From a checkpoint of a small transformer trained on Wikipedia: normalized queries and keys.
Each number is 50 + 12 x the weight over the matrix's rms, rounded and kept within 0 to 99. Layers, rows and columns count from 0.

# down: layer 3 MLP down (transposed), 960x320, rms 0.0702, rows 688-730, columns 160-239
# up: layer 3 MLP up, 960x320, rms 0.206, rows 689-730, columns 160-239
down688:64 46 51 35 57 45 47 83 54 65 69 37 40 35 49 51 49 55 55 36 58 48 48 67 59 44 38 53 27 61 51 35 75 38 49 76 63 38 46 46 56 62 62 43 49 55 64 70 42 41 58 55 62 54 34 40 53 48 63 58 63 36 52 46 45 49 43 56 62 34 49 40 38 31 67 23 57 39 45 49
up689:59 50 24 70 78 48 63 40 68 49 46 56 31 45 49 47 32 47 38 46 71 50 49 35 31 47 41 48 55 67 41 69 63 40 46 52 62 36 53 42 56 67 53 48 50 59 53 70 43 50 39 40 65 46 53 49 50 65 52 40 45 61 53 43 55 58 46 51 75 56 40 41 57 43 52 21 28 50 62 40
down689:56 70 43 47 47 27 59 71 45 68 39 50 51 54 44 55 84 54 69 40 71 59 59 56 83 56 41 65 54 47 36 70 44 24 52 35 31 56 55 60 50 50 47 56 55 43 25 48 60 30 33 39 63 46 60 35 55 47 55 56 63 31 54 45 41 59 46 33 26 57 68 29 42 49 74 44 49 59 54 63
up690:62 67 41 53 65 46 41 53 42 83 41 46 37 45 41 42 69 35 54 54 38 59 60 57 36 56 37 69 56 42 45 46 66 33 49 39 43 43 45 68 52 26 40 57 49 34 47 52 49 65 50 43 74 55 52 43 50 62 61 47 75 51 56 41 51 61 51 65 46 42 49 37 36 48 36 46 53 80 43 38
down690:38 58 61 63 28 66 63 37 47 40 42 67 51 58 63 46 63 51 42 34 69 40 39 56 63 39 62 47 37 65 54 41 54 48 45 52 42 43 38 47 49 67 49 62 45 70 69 41 40 56 57 51 28 74 52 42 52 49 50 27 43 62 43 56 46 51 47 53 36 29 58 42 47 53 49 37 37 42 51 62
up691:53 73 55 36 68 54 56 45 25 68 41 49 30 42 62 63 56 70 45 61 51 46 67 54 50 34 55 19 61 66 58 59 76 55 51 74 28 45 51 37 33 46 46 51 60 37 43 50 39 34 70 58 55 42 32 41 65 72 63 70 42 67 29 68 54 49 31 52 42 54 49 47 39 34 25 63 23 68 53 43
down691:40 43 37 50 56 73 42 33 42 56 41 71 36 23 51 60 31 55 50 71 43 58 40 45 60 45 34 61 67 25 45 63 32 44 51 44 53 73 41 52 68 60 38 74 48 61 52 22 54 46 48 46 66 52 49 53 59 38 42 51 74 53 49 47 53 69 61 59 69 41 27 65 29 33 63 45 63 60 43 40
up692:54 59 40 54 39 45 32 53 75 52 45 60 33 77 50 56 52 42 45 58 50 44 47 25 46 53 44 64 72 67 65 56 39 48 66 53 63 28 42 59 52 26 50 40 24 44 54 37 62 33 40 41 48 45 43 53 33 43 49 42 53 39 56 42 38 43 47 39 49 28 33 36 49 66 73 51 46 50 56 59
down692:47 52 56 53 67 74 36 53 67 69 29 56 52 49 42 65 49 71 53 57 47 36 44 57 59 47 69 48 50 64 70 35 46 67 37 29 47 66 50 48 61 54 55 66 38 60 46 53 51 53 59 60 56 19 55 51 31 65 52 17 39 46 35 58 41 37 49 40 75 60 43 49 60 47 66 61 42 67 58 69
up693:54 46 37 46 53 57 52 49 44 34 54 22 48 59 66 39 50 43 42 68 54 61 36 37 53 73 40 34 67 62 38 41 50 63 50 40 37 40 50 63 54 55 38 49 54 43 50 54 57 56 53 50 55 44 45 42 32 25 45 62 52 29 60 40 39 65 47 63 41 37 62 49 65 53 42 39 45 45 59 28
down693:67 55 45 40 40 45 48 70 39 67 47 65 64 51 23 42 45 49 60 32 39 45 40 42 36 39 40 56 50 45 59 59 44 62 65 58 56 76 69 43 62 50 57 32 44 63 53 50 29 58 40 39 40 53 40 61 61 55 50 25 53 55 41 47 44 48 55 64 57 61 48 59 60 52 44 41 42 63 41 25
up694:34 27 52 51 41 58 51 57 55 51 50 57 65 60 51 64 53 55 45 30 38 42 43 47 58 50 55 52 61 33 33 61 47 53 38 64 45 51 77 52 66 30 49 41 54 27 26 60 52 43 64 49 67 22 49 57 26 64 61 49 73 36 50 57 48 56 45 37 39 50 70 84 46 42 61 27 57 30 35 58
down694:74 64 26 57 39 53 63 51 31 56 53 28 51 42 38 37 73 54 38 32 67 33 55 45 45 50 55 50 41 71 34 63 38 42 34 51 54 42 72 50 65 37 53 55 41 38 47 36 37 53 57 43 54 32 49 57 58 42 67 32 77 42 48 46 72 62 62 36 61 31 49 37 56 63 65 52 61 76 47 78
up695:56 31 38 38 40 15 65 50 60 46 55 55 38 48 49 40 52 46 38 50 44 22 55 54 49 87 49 68 60 60 32 34 56 32 60 50 63 29 52 47 53 52 70 56 51 50 40 67 46 31 32 31 66 43 45 46 28 53 26 34 91 47 63 44 43 85 58 26 44 71 47 44 47 41 49 67 65 39 59 43
down695:55 25 52 82 54 65 56 59 46 48 32 56 42 45 32 51 63 78 40 48 34 58 56 48 59 70 34 33 48 49 73 60 52 54 56 67 25 40 58 60 55 59 48 47 47 32 45 44 56 72 52 55 28 43 31 41 59 24 58 46 48 45 39 53 41 41 37 45 41 41 59 24 59 42 66 46 19 61 34 73
up696:46 61 58 39 39 51 36 46 39 61 48 44 41 46 34 45 41 48 41 43 60 65 65 40 33 23 60 44 52 52 53 43 36 58 55 33 27 49 43 45 66 42 69 51 41 32 36 60 58 51 42 73 31 47 46 35 40 45 37 43 26 49 46 46 56 49 41 45 46 60 38 49 46 35 48 55 70 62 56 35
down696:43 60 51 48 61 45 52 48 44 45 63 55 40 44 21 35 40 60 60 66 62 53 41 30 31 48 63 49 73 50 52 44 62 59 43 45 53 39 34 47 54 44 59 48 67 58 51 47 62 51 48 51 46 90 46 82 47 41 66 38 65 52 55 42 62 56 46 35 61 51 37 60 47 45 66 55 48 76 48 59
up697:38 57 34 49 48 67 51 64 58 65 36 60 50 43 50 51 45 26 60 50 36 31 22 64 45 52 48 55 53 48 57 30 60 35 53 50 58 58 52 59 57 34 32 46 40 54 46 50 70 67 36 41 57 56 50 54 27 54 35 45 66 30 42 27 65 49 67 46 39 52 52 45 70 49 58 51 61 46 79 68
down697:58 48 43 42 37 23 51 36 35 61 32 59 33 40 38 33 48 70 44 48 67 46 71 34 49 62 48 26 53 55 59 62 46 71 45 60 63 47 48 44 50 57 67 50 49 43 45 49 46 47 61 58 26 67 63 29 65 54 67 46 42 51 36 69 54 56 68 41 53 93 44 63 55 34 34 52 41 47 45 72
up698:54 34 24 65 44 48 59 53 54 48 61 50 49 50 49 48 63 34 52 55 47 40 38 49 26 64 68 33 69 59 50 46 56 35 28 42 38 43 70 57 43 54 39 62 59 49 37 35 41 51 60 28 58 41 50 67 62 73 34 48 51 55 37 75 58 58 35 46 54 51 63 59 65 45 48 48 64 67 41 20
down698:30 48 43 82 37 46 59 57 60 47 62 30 41 31 42 50 39 42 40 34 75 45 53 46 68 62 71 58 34 42 69 42 45 49 57 51 30 41 64 48 57 47 46 54 37 49 56 48 35 43 48 54 47 49 43 43 53 56 52 70 57 32 40 59 34 47 41 49 68 54 43 51 37 47 66 57 59 41 45 25
up699:57 47 60 73 77 45 43 59 51 42 72 34 55 31 52 73 42 78 41 56 50 58 36 45 50 49 55 36 55 61 40 56 39 47 45 50 32 67 39 76 47 54 44 61 52 36 13 24 50 68 42 55 34 36 44 62 50 82 39 50 38 43 53 67 69 59 33 52 75 48 45 56 61 48 56 73 58 71 63 55
down699:53 31 44 49 64 46 39 47 35 43 67 54 49 57 35 47 61 57 55 59 42 21 56 46 67 41 54 33 52 48 64 58 57 49 45 42 53 82 52 52 50 67 63 48 64 52 47 37 58 52 46 48 50 26 48 35 56 17 39 58 44 19 52 37 63 38 58 61 44 39 59 60 56 55 52 27 56 67 56 51
up700:31 65 34 46 43 47 58 39 51 59 54 51 42 40 02 44 54 58 48 55 41 48 52 61 39 34 31 46 67 42 47 42 64 42 77 51 64 59 46 51 67 70 53 52 44 38 44 59 48 48 50 23 52 62 49 54 41 60 36 52 47 67 67 49 59 57 59 28 50 64 52 22 48 54 40 31 63 54 41 35
down700:59 57 52 34 40 47 68 74 61 68 44 46 44 25 55 40 27 35 60 34 56 52 66 44 53 66 68 51 48 43 63 38 49 39 42 44 41 55 53 60 67 44 53 52 59 35 62 35 58 49 40 34 53 55 56 48 72 65 34 43 65 59 52 42 44 48 25 38 22 41 64 42 49 47 61 63 63 25 47 67
up701:44 39 64 31 53 63 57 42 74 53 47 34 64 48 29 55 63 47 56 63 41 62 42 10 61 32 21 54 47 32 66 64 53 61 59 55 61 42 57 49 57 56 49 54 33 49 31 68 54 38 38 53 48 39 49 54 56 52 63 30 34 46 65 49 55 59 35 55 48 49 50 36 41 54 35 37 67 39 54 45
down701:61 55 49 51 49 86 51 59 46 46 70 66 39 55 42 44 53 55 64 47 40 51 28 32 72 57 68 60 59 51 51 64 39 71 37 49 56 63 66 60 40 36 53 40 53 45 43 65 61 61 44 48 44 29 41 50 56 50 73 31 54 51 48 26 48 56 41 44 41 78 66 46 42 56 30 27 56 14 59 40
up702:39 41 46 60 38 48 55 56 80 68 48 37 59 55 73 56 52 60 52 65 35 64 74 41 44 45 49 53 55 61 45 59 28 62 40 54 51 33 44 66 77 50 39 53 54 51 58 41 49 41 40 37 60 39 36 39 73 73 49 42 45 22 82 63 42 35 60 55 54 42 67 39 41 49 34 52 60 55 64 57
down702:40 61 40 53 39 50 66 49 50 54 59 53 27 65 61 57 28 59 40 77 56 46 55 49 49 24 45 41 52 64 51 81 35 44 62 55 52 63 54 54 58 28 50 63 53 40 54 22 39 32 59 55 77 60 32 49 53 58 47 42 56 63 51 61 55 26 46 45 40 53 38 55 48 61 49 56 45 41 40 60
up703:51 60 56 30 48 29 47 70 48 58 48 66 38 85 49 44 54 55 77 64 60 47 48 56 34 54 47 67 58 59 30 21 44 54 50 40 60 39 36 66 34 36 50 57 35 50 43 57 55 47 68 50 67 52 50 49 47 45 63 64 56 68 55 32 46 60 47 41 47 71 30 45 58 53 51 57 57 57 58 34
down703:53 59 43 47 47 28 59 38 49 34 37 83 59 62 52 56 41 49 39 50 52 56 25 70 67 62 67 25 43 44 69 43 70 70 38 52 37 44 56 57 50 64 56 51 43 48 46 42 40 61 70 46 41 70 63 42 75 56 53 64 43 42 46 56 60 41 50 52 55 42 51 80 35 33 46 43 66 64 67 45
up704:49 57 52 72 62 46 28 57 48 54 46 43 31 58 34 30 41 75 43 43 75 37 46 49 56 62 37 48 44 66 42 54 39 61 72 76 53 58 42 62 54 40 24 61 74 43 48 50 58 35 32 36 62 51 59 37 73 60 40 32 49 34 58 54 52 63 55 61 40 47 36 56 35 54 39 41 67 66 41 43
down704:65 51 53 53 20 30 63 44 51 41 60 37 62 36 43 31 66 66 77 62 42 49 43 70 48 29 54 60 49 51 27 36 53 58 61 66 48 51 52 57 23 51 57 50 45 53 42 54 28 30 47 56 50 35 69 45 39 48 64 28 66 46 54 50 41 78 68 38 45 41 39 43 43 40 45 54 59 55 47 51
up705:19 83 36 62 40 44 55 67 31 49 55 46 44 61 31 38 64 62 75 52 64 48 21 40 35 48 66 56 58 67 62 55 47 65 54 53 65 34 58 55 30 53 29 38 61 57 44 65 50 58 48 65 53 36 31 41 43 52 59 48 65 53 25 58 50 58 70 41 47 50 45 17 35 50 56 33 65 49 56 34
down705:49 54 52 69 35 64 28 57 58 51 54 54 57 55 52 42 47 46 48 66 51 56 46 38 72 63 48 37 28 41 51 55 51 65 68 31 46 45 40 58 76 44 47 50 41 53 53 62 58 50 56 66 27 37 56 60 22 79 45 57 45 31 66 48 70 59 65 41 62 55 32 43 41 46 34 46 26 54 34 50
up706:22 32 67 33 67 36 62 45 48 68 38 72 50 21 53 60 64 21 59 69 40 53 30 65 53 44 33 71 33 59 44 47 35 41 41 48 82 46 49 35 65 49 49 30 75 20 50 66 44 36 45 33 35 59 44 63 57 47 64 42 40 59 71 38 47 60 49 42 52 38 34 39 51 62 26 73 38 49 37 62
down706:33 44 50 33 37 51 61 50 59 31 37 38 64 42 38 45 74 51 61 70 41 36 49 50 44 68 40 52 44 63 34 41 32 43 51 42 39 41 66 36 43 39 63 67 36 60 59 43 55 48 53 73 69 46 60 48 57 53 58 57 45 44 29 31 24 55 51 51 39 67 42 61 54 54 47 55 44 64 52 55
up707:60 62 40 55 44 38 30 57 47 70 29 43 35 63 43 41 61 51 57 68 48 38 60 49 56 46 51 52 63 50 28 64 21 66 40 36 37 67 55 55 39 54 70 56 56 62 39 37 43 39 50 41 61 57 49 57 38 61 53 70 45 55 73 60 50 63 54 45 57 61 49 48 56 58 38 44 49 37 61 30
down707:67 48 47 53 58 45 56 66 46 39 35 52 77 40 58 45 36 34 53 68 49 56 36 46 48 36 49 54 26 48 55 52 58 62 61 55 61 26 56 53 59 40 59 50 41 50 36 67 60 27 60 42 70 69 36 50 73 43 38 53 48 60 60 48 50 44 74 34 67 40 39 53 17 82 40 37 36 88 33 54
up708:41 46 57 40 47 57 46 66 14 43 56 39 45 54 58 29 52 44 59 47 43 42 56 31 58 46 24 62 52 56 54 45 57 47 59 74 64 74 59 49 47 58 50 35 65 47 57 37 62 42 62 44 70 63 47 51 62 65 76 71 52 43 60 48 58 53 64 55 37 37 48 62 62 62 49 42 49 39 59 28
down708:27 47 60 66 49 51 59 44 35 46 45 64 61 54 70 75 42 50 44 68 42 57 36 57 47 48 50 42 61 48 70 53 45 34 59 46 34 47 72 56 37 38 44 58 48 38 64 44 64 34 32 65 48 56 54 67 28 60 39 17 67 55 49 59 52 60 63 38 49 59 65 40 48 52 59 58 16 61 46 64
up709:42 58 56 64 47 58 13 51 78 37 50 54 70 49 29 30 70 38 60 28 66 33 52 51 37 52 58 63 54 64 56 42 40 70 46 59 48 36 65 47 32 55 78 57 29 55 56 34 83 49 46 50 67 47 51 74 67 86 51 21 52 38 43 44 64 69 68 28 56 56 35 44 21 44 27 47 63 24 84 54
down709:66 64 25 59 32 59 59 58 36 71 36 62 57 57 43 45 45 30 48 41 69 66 53 58 67 59 57 40 58 34 54 62 41 63 44 58 54 62 43 64 63 72 63 63 33 54 42 55 42 52 65 48 46 33 51 60 57 66 46 49 41 85 64 67 41 51 46 52 67 64 67 31 31 42 54 54 41 50 54 25
up710:42 40 46 51 67 44 58 54 44 40 28 60 51 50 59 45 73 34 35 45 54 69 57 51 49 48 63 69 45 52 40 42 43 52 45 39 50 34 67 47 31 48 52 63 77 50 42 63 77 44 58 41 42 54 61 41 59 61 69 68 68 56 62 60 58 83 49 59 62 26 70 73 46 71 45 32 32 50 50 30
down710:45 71 37 57 59 48 62 41 43 58 53 57 57 41 61 28 52 63 46 42 38 40 51 54 42 71 45 50 46 35 55 52 62 62 58 59 55 80 42 62 50 39 57 66 66 34 66 37 57 43 52 55 56 30 64 43 61 39 52 37 50 18 57 38 34 51 33 51 57 38 39 50 38 54 38 63 72 49 62 45
up711:38 52 31 48 48 53 51 34 64 54 60 61 40 18 50 48 49 59 40 44 35 24 53 49 30 48 49 56 42 40 65 33 47 57 58 52 72 69 32 27 57 56 77 52 59 57 47 79 58 60 42 53 47 42 55 59 46 53 60 55 52 56 58 43 60 48 36 44 53 49 39 42 33 53 35 46 40 69 56 39
down711:58 59 61 53 30 58 47 43 32 57 59 56 63 44 48 56 59 48 40 41 53 51 50 39 52 34 59 45 56 52 51 52 66 19 59 46 51 56 56 39 73 51 49 63 21 52 70 24 45 55 46 60 59 39 53 58 48 62 43 43 53 43 70 50 36 20 54 55 51 38 67 55 38 61 18 54 37 61 34 43
up712:73 56 58 35 64 84 45 52 43 59 50 59 56 48 61 30 50 72 62 56 34 39 41 40 39 36 39 46 51 38 31 41 44 24 80 55 77 63 69 48 53 62 25 57 45 54 42 45 52 67 34 60 53 45 27 45 42 58 46 41 30 85 76 44 39 45 47 41 59 51 69 35 54 49 55 61 61 44 75 65
down712:35 91 44 54 56 61 37 40 48 39 42 29 57 57 44 56 54 30 44 52 58 38 74 42 59 51 48 38 69 45 54 44 64 44 47 44 68 53 38 47 49 61 60 60 34 16 86 46 60 27 27 28 44 60 47 45 48 28 55 40 66 46 38 54 50 55 31 52 37 47 39 41 49 67 63 49 66 77 57 25
up713:44 47 48 48 10 44 52 55 61 53 44 53 43 39 76 53 62 48 46 57 66 54 54 62 55 44 59 40 60 57 62 49 58 55 55 51 59 59 41 13 63 59 73 53 48 53 55 48 49 61 74 55 41 39 42 74 44 81 67 65 44 68 47 70 46 49 43 51 64 63 36 59 65 59 50 31 53 46 38 51
down713:46 29 49 30 43 33 40 60 69 48 62 50 52 17 69 40 73 53 50 38 47 46 59 58 47 60 70 45 47 86 50 63 66 41 48 58 69 34 56 17 40 63 56 72 40 46 63 43 53 46 70 54 59 64 46 46 69 40 56 39 47 45 51 54 59 41 47 43 36 47 48 47 45 56 33 39 62 39 48 62
up714:47 52 63 51 27 53 45 36 40 62 57 58 57 59 44 49 51 51 35 47 62 38 50 73 66 45 31 58 58 39 61 43 61 31 59 53 58 74 39 49 45 66 39 51 70 56 18 33 39 67 31 53 68 54 60 70 53 63 31 38 41 41 47 74 40 54 57 56 61 69 53 48 54 46 53 63 74 42 75 35
down714:47 84 50 41 42 38 57 54 62 38 50 57 58 55 68 46 61 45 41 50 49 68 56 60 62 41 61 43 63 55 41 62 39 49 47 37 54 37 47 25 44 29 78 54 37 44 61 49 52 40 54 71 55 87 63 54 55 56 65 76 49 49 58 37 57 41 59 59 48 46 59 50 52 60 67 55 19 43 36 61
up715:29 54 45 54 47 39 40 79 61 51 55 30 36 72 43 50 35 40 79 58 39 31 46 73 32 47 35 59 37 42 43 48 32 55 75 62 40 51 70 54 48 24 68 50 82 46 38 41 38 47 53 27 76 57 46 56 25 71 47 43 74 65 52 33 44 57 58 20 58 45 59 48 23 54 43 52 43 54 58 52
down715:43 45 51 65 16 63 46 46 55 58 35 74 39 55 57 53 58 48 54 63 48 32 35 39 44 39 63 24 49 44 08 62 49 61 83 77 61 53 49 42 60 56 57 62 65 34 19 12 48 36 44 50 69 66 41 53 46 41 34 38 61 65 61 48 48 43 36 64 49 47 55 33 47 59 68 43 64 47 51 46
up716:31 53 46 65 37 59 36 58 33 43 43 39 60 42 39 14 44 45 45 37 32 46 29 63 41 59 52 40 68 60 48 33 56 60 47 36 65 55 69 63 63 48 36 56 49 75 61 55 59 50 33 68 54 45 55 31 41 76 61 39 72 36 45 50 37 47 64 69 55 54 58 28 55 77 51 57 62 41 58 49
down716:24 49 40 35 51 66 46 28 33 34 53 44 37 52 56 57 65 50 40 67 63 44 31 79 38 29 68 59 49 47 64 57 67 40 35 32 49 59 40 58 45 48 64 49 65 23 61 51 64 65 50 67 73 13 54 36 60 49 31 34 41 42 56 49 67 26 45 52 32 52 34 43 64 39 55 53 57 48 48 59
up717:46 50 47 65 63 34 59 57 52 46 61 64 49 44 49 35 53 44 42 54 61 40 51 58 49 59 60 48 32 66 52 44 70 52 34 60 47 55 69 42 45 46 47 27 62 60 51 78 44 60 49 59 62 78 47 40 37 28 43 60 45 61 58 55 40 31 33 32 77 39 54 27 40 49 68 62 35 50 62 49
down717:85 40 52 77 24 33 51 46 42 46 64 31 65 50 37 53 50 39 64 35 60 57 67 33 44 44 47 52 38 48 46 64 47 52 54 67 71 55 34 64 49 36 36 34 50 53 81 37 48 36 63 41 32 57 41 52 42 26 38 70 41 39 66 39 55 56 78 47 31 59 62 42 47 46 74 42 52 39 25 45
up718:53 50 47 50 28 49 51 47 61 34 59 49 32 41 59 37 50 46 40 64 50 70 32 42 55 53 41 60 30 69 29 46 41 61 53 31 36 57 57 55 31 50 47 34 66 56 61 33 47 42 44 33 60 79 27 54 35 68 63 57 29 39 48 49 27 55 32 49 49 40 52 59 61 39 53 64 47 41 45 64
down718:61 45 47 46 67 59 65 48 56 52 38 42 36 52 45 68 60 46 39 57 50 52 58 25 43 34 43 54 31 57 50 53 52 41 60 29 62 56 55 58 55 52 63 28 66 38 43 32 64 45 77 55 58 45 57 43 49 37 49 39 46 48 44 47 54 42 70 22 45 67 43 52 49 54 42 42 39 44 53 55
up719:46 48 47 34 36 63 40 36 34 34 21 50 46 37 40 40 37 54 44 48 62 54 42 55 45 60 53 69 46 66 36 46 54 53 38 39 32 27 69 48 50 45 41 40 40 42 68 70 44 48 55 33 50 63 50 39 44 36 58 37 65 52 45 31 63 36 46 68 67 66 78 62 48 47 58 33 40 42 42 46
down719:64 27 54 44 57 67 58 55 74 20 61 33 45 49 71 70 59 52 54 46 51 55 38 44 44 44 35 49 63 71 36 63 69 49 52 51 36 47 43 52 68 50 57 50 46 45 22 16 27 47 63 54 40 46 51 38 35 53 38 45 38 49 51 54 36 60 59 49 44 60 51 53 53 50 48 32 66 34 66 47
up720:40 26 49 50 42 55 41 53 44 49 54 35 45 53 52 65 67 40 53 47 33 67 46 46 49 64 31 61 46 48 60 36 61 56 60 41 43 60 45 64 55 31 47 45 46 63 39 58 50 58 41 36 44 37 51 49 35 41 31 53 46 58 58 31 58 38 60 42 68 45 54 41 55 41 44 34 52 58 64 62
down720:61 61 66 62 53 79 29 60 42 50 34 72 51 42 49 47 32 39 57 34 59 74 14 45 52 43 65 50 45 36 43 60 34 67 42 64 28 59 50 45 54 62 49 49 71 45 40 60 61 76 48 49 67 62 46 70 56 51 57 58 53 50 43 68 61 42 44 58 38 68 47 48 57 74 39 45 50 49 56 24
up721:52 47 63 76 47 52 65 62 41 67 70 30 65 35 38 50 70 54 54 40 58 43 31 44 71 61 43 38 50 57 65 39 61 55 35 41 57 42 44 32 31 59 48 61 66 55 69 49 32 37 51 60 42 56 46 69 24 47 65 55 51 43 38 65 47 55 32 53 53 47 40 48 50 53 51 55 47 57 49 24
down721:55 62 39 60 64 57 54 35 33 34 54 52 48 49 56 26 38 43 29 47 49 55 56 29 70 66 50 54 49 45 76 54 63 37 45 56 56 60 48 50 56 65 67 63 41 48 43 46 58 54 36 65 68 63 46 33 73 52 66 48 49 40 46 43 51 56 68 39 47 51 55 51 43 43 52 36 33 57 37 43
up722:57 40 60 50 59 38 50 23 37 59 48 74 46 58 52 40 29 76 60 44 40 43 53 46 52 45 55 54 70 63 50 43 50 55 60 66 48 50 37 32 60 43 64 62 50 62 37 40 35 37 57 43 56 39 68 53 56 42 47 39 50 50 49 48 58 53 46 43 67 53 35 39 36 52 40 62 75 36 51 41
down722:83 44 52 58 51 40 46 75 64 53 50 54 56 35 65 49 42 48 41 49 45 62 44 60 57 45 42 74 59 44 50 36 41 52 44 42 61 37 66 51 37 43 67 33 58 75 49 49 53 46 38 50 35 70 48 48 38 36 36 63 64 44 41 64 37 41 61 61 24 50 59 55 60 35 39 44 45 27 70 57
up723:62 52 43 55 51 44 67 54 57 46 76 63 40 41 58 34 61 39 26 48 55 48 56 41 51 09 62 58 29 31 43 71 69 47 64 51 54 41 43 51 47 56 49 41 54 59 49 46 31 54 61 51 61 55 44 55 73 65 56 54 54 56 44 58 41 44 42 63 34 58 43 27 41 53 70 52 41 42 58 50
down723:50 44 41 37 42 48 33 51 46 31 58 25 52 54 45 62 52 37 62 60 59 45 55 55 56 65 56 61 46 46 75 66 57 44 46 77 42 45 30 44 48 55 39 42 58 53 53 34 53 37 54 38 39 68 46 39 35 50 31 48 79 52 41 51 27 59 60 68 48 39 41 46 57 43 49 38 32 35 53 50
up724:39 44 68 46 48 52 52 54 55 41 53 52 35 53 51 52 32 36 64 46 55 50 60 59 52 25 51 44 26 29 39 69 50 77 70 52 41 69 43 66 41 55 28 34 69 58 50 48 41 41 58 55 52 54 50 35 43 65 39 43 66 50 68 56 62 59 37 52 45 44 59 48 58 49 49 53 29 75 31 38
down724:40 22 42 42 47 64 59 44 43 46 76 28 54 55 58 45 43 62 35 49 68 45 67 66 43 47 57 57 56 54 25 52 41 56 59 26 47 44 48 65 59 42 42 46 50 37 32 44 68 25 52 61 58 48 35 50 30 47 62 42 41 21 31 39 42 61 25 58 74 21 42 55 41 42 75 52 81 40 42 63
up725:53 68 41 45 53 35 55 59 55 49 60 34 34 64 33 46 68 34 50 39 42 65 53 55 50 40 51 40 54 55 24 60 51 55 49 56 65 40 53 49 53 51 58 73 63 65 63 55 46 58 47 35 41 38 66 43 48 69 60 62 40 21 72 50 25 37 62 72 51 57 57 78 44 51 51 45 47 45 47 68
down725:59 56 41 49 41 49 57 51 53 62 59 52 44 49 36 48 42 30 60 66 53 59 34 64 62 39 57 59 53 62 69 44 48 42 59 52 38 31 52 57 50 61 52 62 39 47 48 42 51 37 35 55 70 54 57 56 51 65 39 69 38 54 43 47 40 55 49 42 56 45 55 51 55 55 46 40 50 48 41 54
up726:50 50 62 57 45 62 40 62 36 45 30 87 35 56 38 72 55 42 38 76 32 42 03 59 17 22 56 57 49 52 49 76 84 42 49 70 60 64 31 60 77 37 66 55 82 62 75 52 52 65 34 35 52 62 18 72 72 63 35 32 52 52 49 71 57 42 39 48 46 38 31 46 58 26 72 54 58 35 64 10
down726:44 39 48 13 48 67 61 38 58 70 83 46 61 47 61 54 44 36 47 51 53 27 58 74 48 33 53 63 72 72 54 34 37 32 43 66 47 53 23 46 54 35 35 49 43 54 55 52 37 22 41 42 46 41 55 37 81 45 58 44 40 42 59 52 46 58 68 46 42 59 28 42 55 43 42 54 77 48 65 71
up727:29 55 49 59 38 56 62 71 55 43 65 31 38 29 76 42 43 44 33 40 69 33 51 47 42 41 29 37 48 38 57 47 57 43 48 37 65 49 34 42 51 39 61 60 48 68 45 49 40 47 35 69 51 82 44 41 47 64 46 33 50 27 66 32 34 58 43 51 66 39 60 29 50 37 50 65 42 53 27 51
down727:51 52 50 65 50 41 46 46 62 46 54 70 52 66 77 46 75 64 51 37 43 80 53 66 56 33 55 43 67 49 48 29 61 48 55 42 56 57 51 36 39 59 31 36 79 46 59 49 58 54 40 52 36 37 61 40 56 30 38 60 38 50 38 58 57 06 48 55 64 54 44 68 40 79 48 35 51 38 25 50
up728:36 57 51 59 43 49 55 54 58 48 56 43 19 40 59 54 30 60 75 37 52 41 45 48 51 59 41 66 46 66 44 72 55 42 53 47 58 35 59 27 70 64 47 24 37 43 35 59 45 63 58 49 65 56 49 57 46 74 56 59 58 51 38 46 60 64 52 62 40 45 49 62 41 53 59 41 45 68 42 60
down728:52 60 38 61 60 69 54 47 49 26 59 63 69 51 60 57 34 80 56 43 61 41 41 52 39 62 61 65 56 57 41 52 69 63 49 38 39 63 56 50 66 61 42 39 74 26 65 27 51 53 71 60 60 43 38 48 57 45 56 40 61 63 57 53 62 31 57 35 66 56 38 63 43 69 57 45 49 39 19 44
up729:51 40 80 47 45 45 43 51 49 68 59 69 50 56 46 76 28 27 59 62 58 60 65 50 43 50 48 61 51 43 46 47 74 40 32 49 57 46 59 64 56 43 42 39 54 46 55 61 49 43 59 40 62 71 51 60 49 58 71 41 55 52 55 49 50 49 37 39 40 46 51 33 65 53 45 51 65 80 56 38
down729:35 65 63 56 60 68 42 51 55 23 76 45 57 36 37 47 54 58 36 41 53 60 74 24 43 54 36 41 64 29 48 38 88 50 25 44 44 48 12 52 45 53 62 35 38 35 69 63 62 67 48 57 40 55 54 60 66 43 53 46 56 38 75 63 44 39 47 46 60 42 54 57 30 72 42 71 49 37 34 39
up730:49 49 45 60 49 47 44 55 70 41 61 68 46 29 42 36 52 37 38 65 33 54 59 42 39 73 43 70 41 34 47 53 53 53 39 48 52 49 59 35 58 78 49 45 73 56 30 75 47 58 50 42 53 40 45 48 66 66 65 37 59 40 33 55 61 46 45 50 40 41 34 50 27 42 35 44 43 74 48 50
down730:66 66 37 40 32 46 62 46 60 57 55 75 58 41 39 63 56 65 52 38 43 57 67 66 40 63 47 65 42 57 48 61 52 50 57 34 54 64 50 51 35 34 58 42 44 50 61 58 50 31 49 72 48 57 57 46 63 46 42 42 61 49 53 45 75 43 59 50 52 40 40 49 47 35 42 57 50 29 64 64